Each number is 128 + 24 x the weight over the matrix's rms, rounded and kept within 0 to 255. Layers, rows and columns count from 0.

# layer 2 MLP up, 2304x768, rms 0.0485, rows 1757-1849, columns 480-511
[[128 141 117 120 119 168 132 128 128 137 132 112  78 151 166 165 162 146 112 129 156 148 159 149 104  97 148 160 127 117 133 136]
 [138 122 112 127 125  96  98 151 147  94 142 109 141 117 148 132 102 135 134 152  96  92 131 125 116 115 114 163 145 114 119 127]
 [140  96 157 140 164 139 106  86 157 148 147 188 102 108 121 110 120 132 129 126 126 123 166 112 107 140 170 144 142 127  83 124]
 [145 150  73 127 117 147 127 126  92 145 125 140  68 126 127 138 139 142 128  95 120 147 129 175 124 134 132 150 107  98 152 126]
 [103 190 141  88 131 118 175 137  74 113 114  95 147 106 164 116 179 144 102  83  79 112 143 160 126 141 134 130 127 126 140 141]
 [ 95 119 139 126 160 125 115 105 158  98 149 168  98 156 110  91 191 115 151 133  87 144 163  73 110 153 122 142 122 120 121 133]
 [155 134 112 111 129 165 119 124 104 142 104 153 108 141 132 126 147 146 119 126  95 111 146 113 125 185 159 121  90  97 138 163]
 [158 140 156  97 121 153 133  90 128 116 148 148  95 139 111 133 121 133 111 120 128 156 128 119 128  98 137 128 159 114 134 139]
 [141 101  81 161 105 150 100 157  63 158 113  83 131 135 131 146 136 131 132  80 134 150 161 128 109 131 115 122 129 112 146 134]
 [147 106  76 151 118 121 140 126 122 145 117 122 128 110 126 180 154 116  98  87 121  58 160 118 104 134 129 110 129  98 161 111]
 [ 81 119 115 133 132 113 127 167 120 100 116 106  99 140 114 161 133  92 128  87 174 129 139 105 112 104 137 105 100 128 104 156]
 [151 101 135 128 167 150 121 127 141 150 140 139 152 163 118 118  83 114 115 105 143 146 118 127 136 112 148 109 145 128 125 143]
 [136 109 112 189 131 124 143  94 128 136 157 139 126 153 107 111 150 112 137 122 130 156 121 156  89  90 136 171 167 130 109 137]
 [100  98 111 163 158 143  89 118 145 134 130 148 120 175 188  99 130  92  74  84  87 103 111 100 144 104  93 132 122 108 151 152]
 [113 118 124 143 157 127  86 189 163 110 114 154 136 122 137 118 118  95 147 172  96 139 168 125 137 168 130 129 145 150 100 147]
 [124 127 107 134 134 151 134  97  81 135 132 103  83 148 135 106 170 131 132 134 124 135 136 156 138 104 135 121 152 111 104  87]
 [101 125 133 113 165  98 134 130 135 133 120 117 119 165 138 103  84 145 130 145 108 111 144 118 114  95 140 173 146 128 120 137]
 [143 143 113 131 124 143 149 123 123  86 150 131 113 190 106 146 131 164 123 123 116 111 149 181 120 103 164 121 159 145 140 169]
 [133 136 121 136 134 124 138 138 135 169 160 148 115 178 108 138 156 144 129 117 129 112 119 164 149 150 147 152 155 122 133 119]
 [137 132 130 114 136 167 176 146 124 123 147 128 137 149 116 124 172 123 101 147 179 138 128 155 131 115 143 118 139 102 113 115]
 [151 110 152  97 130 184 143 125 149 130 103 148 115 118 126 161 166 118  87 149 138 120 162  97 124 188 121  55 147 112 102 101]
 [147 115 108 156 155 145 125 147 151 143 133 118 133 152 104 100 130 131 131 114 121 127 114 157 125 174 167 114 117 136 164 132]
 [128 131 149 138  95 191  93  90 131 130 161 117 125 108 146 141 155 121  90 103 143 115 149 122 122 124  99 121 168 114 128  94]
 [113  85 155 136 134 155 107 124 103 125 150 145  97 133 143 104 140 129 164  76 150 150 157 117 134 186 125 138 101 122 161 154]
 [116 157 120 121  90 105 156 134 119 145 135 159  96 134 121 169  98 120 113 154 130 171 127 162 149 126 147 167 132 137 110 136]
 [112 166 143 127 138 174  95 140 108 122 156 102 125 143 130 130 148 135 168 149 103 131 163 125 111 148 127 112 119 124 160  73]
 [ 94 123 111 162 148 127 140  96 140 157 149  93 113 113 156 150 126 154 131  89 110 103 112 110  87 133  99 117 111  96 111 145]
 [138 100 118 152 122 113 125 143 164 147  93 158 141 171 179 136 168 130 100 142  89 168 160 140 167 157 169 139 120 132 133 131]
 [149 152  88 145 102  86 148 126 155 151 150 118 121 131 128 163 178 107 133  98 154  98 175 113 150 140 107 132 174  95 141  85]
 [108 114 114 114 136 143 139 138 143 127 115 118 142 115 100 151 141 127 142 140 103 121  87 170  97 144 149 102 176 113 103 162]
 [151 116 133 107 112 116 106  91 134 121 145 143 126 114 108 112 127 167  93  89 136 150 155 167 146 146 144 128 143  87 166 119]
 [103 106 127 132 107 131 120 125 130 165 122 109 116 200 128 156 169 102 126 126 120 129 128 137 148 129 110  51 120 126 100  71]
 [118 148 132 166  88 133 124 106 122  74 126 114 135 143 128 144 160 101 138 125 141 132 143 147 136 108 103 117  87 169 131 116]
 [116 149 103 125 133 107 134 164 128 131 128 102  89 100 173 127 121 113  74  93 117  82 149 108 130 124  88 181 102  81 158 105]
 [130 133 114 133 138 158 103 105 114 121  98 126 124 101 129  81 138 114 152 113  90 104 146 111 137  95 111 161 140  91 128 196]
 [163 122 149 116 105 136 120 104 132  64 133 129 118 134 154 138 178 119 125  81 130 154 134 103 149 171 138 102 128 117 147 130]
 [141 188  77 149 123 160 107 136  97 152 165 143 102 151 116 108 147 123 147 107 135 145 143 141 151 148 153  95 114  94  89  76]
 [136 130 149 127  86 122  95  95 162 127 158 130 124 163 125 152 140 119 151 152 111 119 126 116  74 154 147 104 105 130 137 150]
 [ 60 142 154 121  92 113 121 127  76 137 133 121  90 169 115 133 169 116 145 113 139 110 136 104 111  93 151 105 115 131 138 104]
 [163 126 113 131 127 123 111 147 121 121 143 160 155 123 127 132 131 132 125 117 149  91 140 119 158 177 151 119 144 105 123 143]
 [ 97 177 125 111 133 125 143  78 102 124 126 135  85 133 119  86 134 100 131  62 145 123 142 161 100  86 136 117 117  90  99 130]
 [ 97 124  89 112 123 116  89  72 172 123 148 149 120 161 170 129 111 133 122 141  85 113 158 105 114 165 192 103 168  97 119 155]
 [171 122 116 148 127 193 102 106 111 110 172 141 150 149 175 162 122  96 133 107 102  56 138 137 145 243 156 186 130 107 138 163]
 [139 141  60 142 106 145  82 160 135 113 196 123 145 176 146 196 153  96 111  93 136 159 149  75 122 136 113 127 131 116 147 138]
 [104 187 135 160 131 150 142 123  80  94 166 127 117 168 144 137 185 133 113  95  95 176 124 135 150  95 145 101 104 118 129 106]
 [144 108 124 126 113 146 142 137 132 150 170 179 123 106 113 144 128 144  96 104 142 167 151 125  85 127 128 103  76 127 160 128]
 [145 122 115 122  97 138  95 116 149 115 126 116  91 123 156 153 147 157 147  92 129  98 168 153 120 144 159 155 153 151 119 122]
 [146 138 126 107 134 112 137 158 124  85 131 139 131 169 162 120 113 119 152  96 110 133 170 151 148 128 148 124 154 127 136 117]
 [162 118 127 140 159 145 112 152 128 163 172 152 120 153 109 131 120 129 109 136 147 131 132 143  97 119  93 122 150  74 143 108]
 [132 145 144 123 149 136 128 101 106 138 128 145 140 121 135 152 122 144 139  71 173 131 131 122 114 134 106 133 128  98  83 121]
 [135 167 103 132 128 146 107 160 141  92 122 108 108 139 131 156 135 120 159 112 163 121 128  99  94 115 144 123 140 132 182 141]
 [ 93 126 131 119 146 133 158 128 140  82 109  91 153 115 126 147 118 138 148 164 135  75 106 117 128 135 161 121 137 148 146  88]
 [123  96 100  91 105 148 142 144 134 123  95 131 127 114 138 174 105 126  99 101 115 141 113 171 146 130 130  88 135 117 122 126]
 [118 106 140 141 144 164 130 100 139 175 132 118 118 150 161 121 144 142 123 107 111 126 132 103 161 141 126 149 102 136 144 141]
 [138 152 135  98 153 191 138  91 104 163 139 161 137 108 106 131 166 120 135 145 129 141 145 135 166 133 172 134 171  95 168  72]
 [129 130 124 113 115 135 127 134 136 110 150 142 142 156 144 155 167 109 116 132 120 143 135 126 110 107 138 120 117 187 109 153]
 [184 159  53 168 108 103  83 129  97 111 130 126 105 121 175 149 120 181  78 135 108  72 129 133 178 149 142 126 157  89 122 137]
 [133 108 118 144 161  92 108 108 148 105 169 145 113 139 123 111 135 129 131 105 123  89 136 145 128 174 122  97 161 128 165 135]
 [115 133  95 111 129 128 121 159 114 131 101  93 140 153 176 128 123 129 135 129 162 121 171 118 156 144 148 131 151 109 140 141]
 [128 101 114 163 119 119 111 136 124 127 198 114 137 145 139  97 150 128 121 155 125 140 132 112  74 131 156 115 121 135 121 125]
 [108 116 125 125 135 130 146 116  92 117 137 124  86 134 111 137 132 121 159 140 109 122 130 118  98 159 150 134  97 117 151 100]
 [113 157 118 137 146 154 156 125 110 164 138 162  78 171 122 159 155 140 108 122 114 162 167 130 161 113 104 111 128 127 161 107]
 [175 157 146 105 119 108 101 114 128  89 125 145 103 152 141 138 116 123  86 115 102 136 133 105 132 135 120 122  73 105 136 106]
 [118 144  85 127 146 101 140 139 114 134 125 153 108  89 161 144 173 110 145 102 143 121 142 139 142 108 140  90 114 146 105  88]
 [143 140 111 121 153 147 117 122 133 142 156 128 112 138 113  89 121  81 127 103 136  84 152 110 144 130 146 153 148 131 141 155]
 [132 117 115 148 153 113 121 114 128 122 120 190 124  95 157 109 118 100 106 123 142 150 126  86 116 129 102 169 120 109 128 127]
 [124 161 112 139 143 110 148 126  77 155 130 110  94 131 128 121 115 155 116 137 104 172 130 121 107  78 111 130  96 139  77 129]
 [162 126 113 135 107  99 163 143 147 144 125 168 117 109 148 161 156 113 157 128 113 133 140 153  82 121 169 149 125 118 141 129]
 [146  99 157 156 121 112 104 136 115 164 120 135 144 138 156 169 120 111  89  93 131 148 158 151 142 139 138 148 121 140 125 129]
 [102 157 111 139 109 102  87 119 133 153 112 158  90 128 118 116 131 158 136 121 130 135 198  98 124 100 128 110 124 150 139  89]
 [148 171 125  71 164  83 110 149  61 119 126 158  93  95 164 154 122 122 137 102 152 119 128 132 159 137 116 162 116 129 148  90]
 [173 135 123 114 118  87 114 113 101 131 136 166 129 136 116 107  99 143 136 118 125 101 158  73 143 155 132 113 129 126 102 152]
 [145 164  94 135  94 123 130  98 133 151 145 178 105 131 163 122 116 114  99 126 145 181 164  82 132 119 147 118 154  97 130 126]
 [118 126 153 161 158 132 128 114 121  99 169 159 132 127 113 136 141 130 132 123 158  98 178 111 101 134 147 137 147 121 144 140]
 [140 142 113 143 175 104 170 148 114 144 169 140 118 154 137 118 158 170 119 133 111 107 128  91 159 139 136 113  84 130 133 145]
 [105 132 135 107 179 154 122 137 131 171  87 149 116 131 146 105 122 116  97 139  95 129 115 124 154  58 138 106 157 156 102 158]
 [107 155 125 112 165 154 147  98 137 128 156 148 142 112 115 138 149 111  81 112 144 156 132 144  97 100 147 146 108 104 132 128]
 [145 109 151 101 112 127 131 114 121 154 166 144 111 109 152 153 139 118 114 117 124 109 128 147  83 109 106 102  93 136  96 125]
 [140 108 124 165 122 112 118 105 100 111 172 119  74 119 128 138 113 110 135 145 126 139 116  62 129 133 131 183 152  95 127 143]
 [ 99 119 119 144  99 128 136 100 148 116 126 112 133 144 152  95 144 172 135 155 155 110 148 185 144 147 131 122 113 107 149  77]
 [115 111 105 121 188 134 130 106 114  90 190 126 122 165 113 129 120 123 144 120  91 102 124 115 136 136 122 104 114 128 122 130]
 [161 170 141 132 131 179 173  94 166 140 148 161 107 110 133 132 165 110 148 106 104 126 105 108 116 158 129  99 128 126 155 157]
 [140 137 124 165 169 117 112 171  94 113 103 140 106 140 116 133 142 137  97 113  85 153 161  93 127 120 130 135 109 128 125 137]
 [139 105 110 122 166 124 149 173 115 106 130 122  75 121 123 156 114 139 139 162 113 120 158 158 166 127 134 148 125  96 132 144]
 [126  80 106 200 149 123 140 124 145  96 151 125  85 148 149 120 126  96 124  96 158 132 130 170 138 125 139 195 149 128 104 132]
 [108 186  92 112 156 156 126 119 142 105 137 149  79 168 122 146 173 134 147 106 136 156 149 126 108 117 191 109 139 149 140 131]
 [143 124 118 134 153 101  96 161 103 144 175 162  73 113 131 167 112  80 126 121 106 109 151 134 122 104 131 109 124 105 112 171]
 [130 131 128 120 131 152 130 127  84 149 132 146 121 137 111 163 162 135 130 115 155  95 118 139 156 126 136 121 143  96 167  85]
 [147 140 146 149 161 155 115 124 107 132 120 156 117 123 153 137 129 111 134 106 139 119 154 125 113 124 142 129 104 120  95 144]
 [ 94 137 136 136 131 138 143 102 109 126 158  73 135 127 136 139 131 124 120 139 112  87 123 151 123 136 138 177 147  76 137  89]
 [153 135 146 109 115 110 114 171 139 106 141 133 111 113 101 143 147 119 138 119 106 161 153 140 140 131 131 147 149 157 109 123]
 [124 134 162 107  81 119 118 140 126 103  97 149 144 140 116 188 132 104 115 159 175 122 138 130 108 161  95 129 132 117 106 154]
 [157 100 161 128 190 121 175  77 118 166 134 168 151 146 167 148 104  88 130  96  99 153 137 123 111 122 122 126 135  99 145 130]]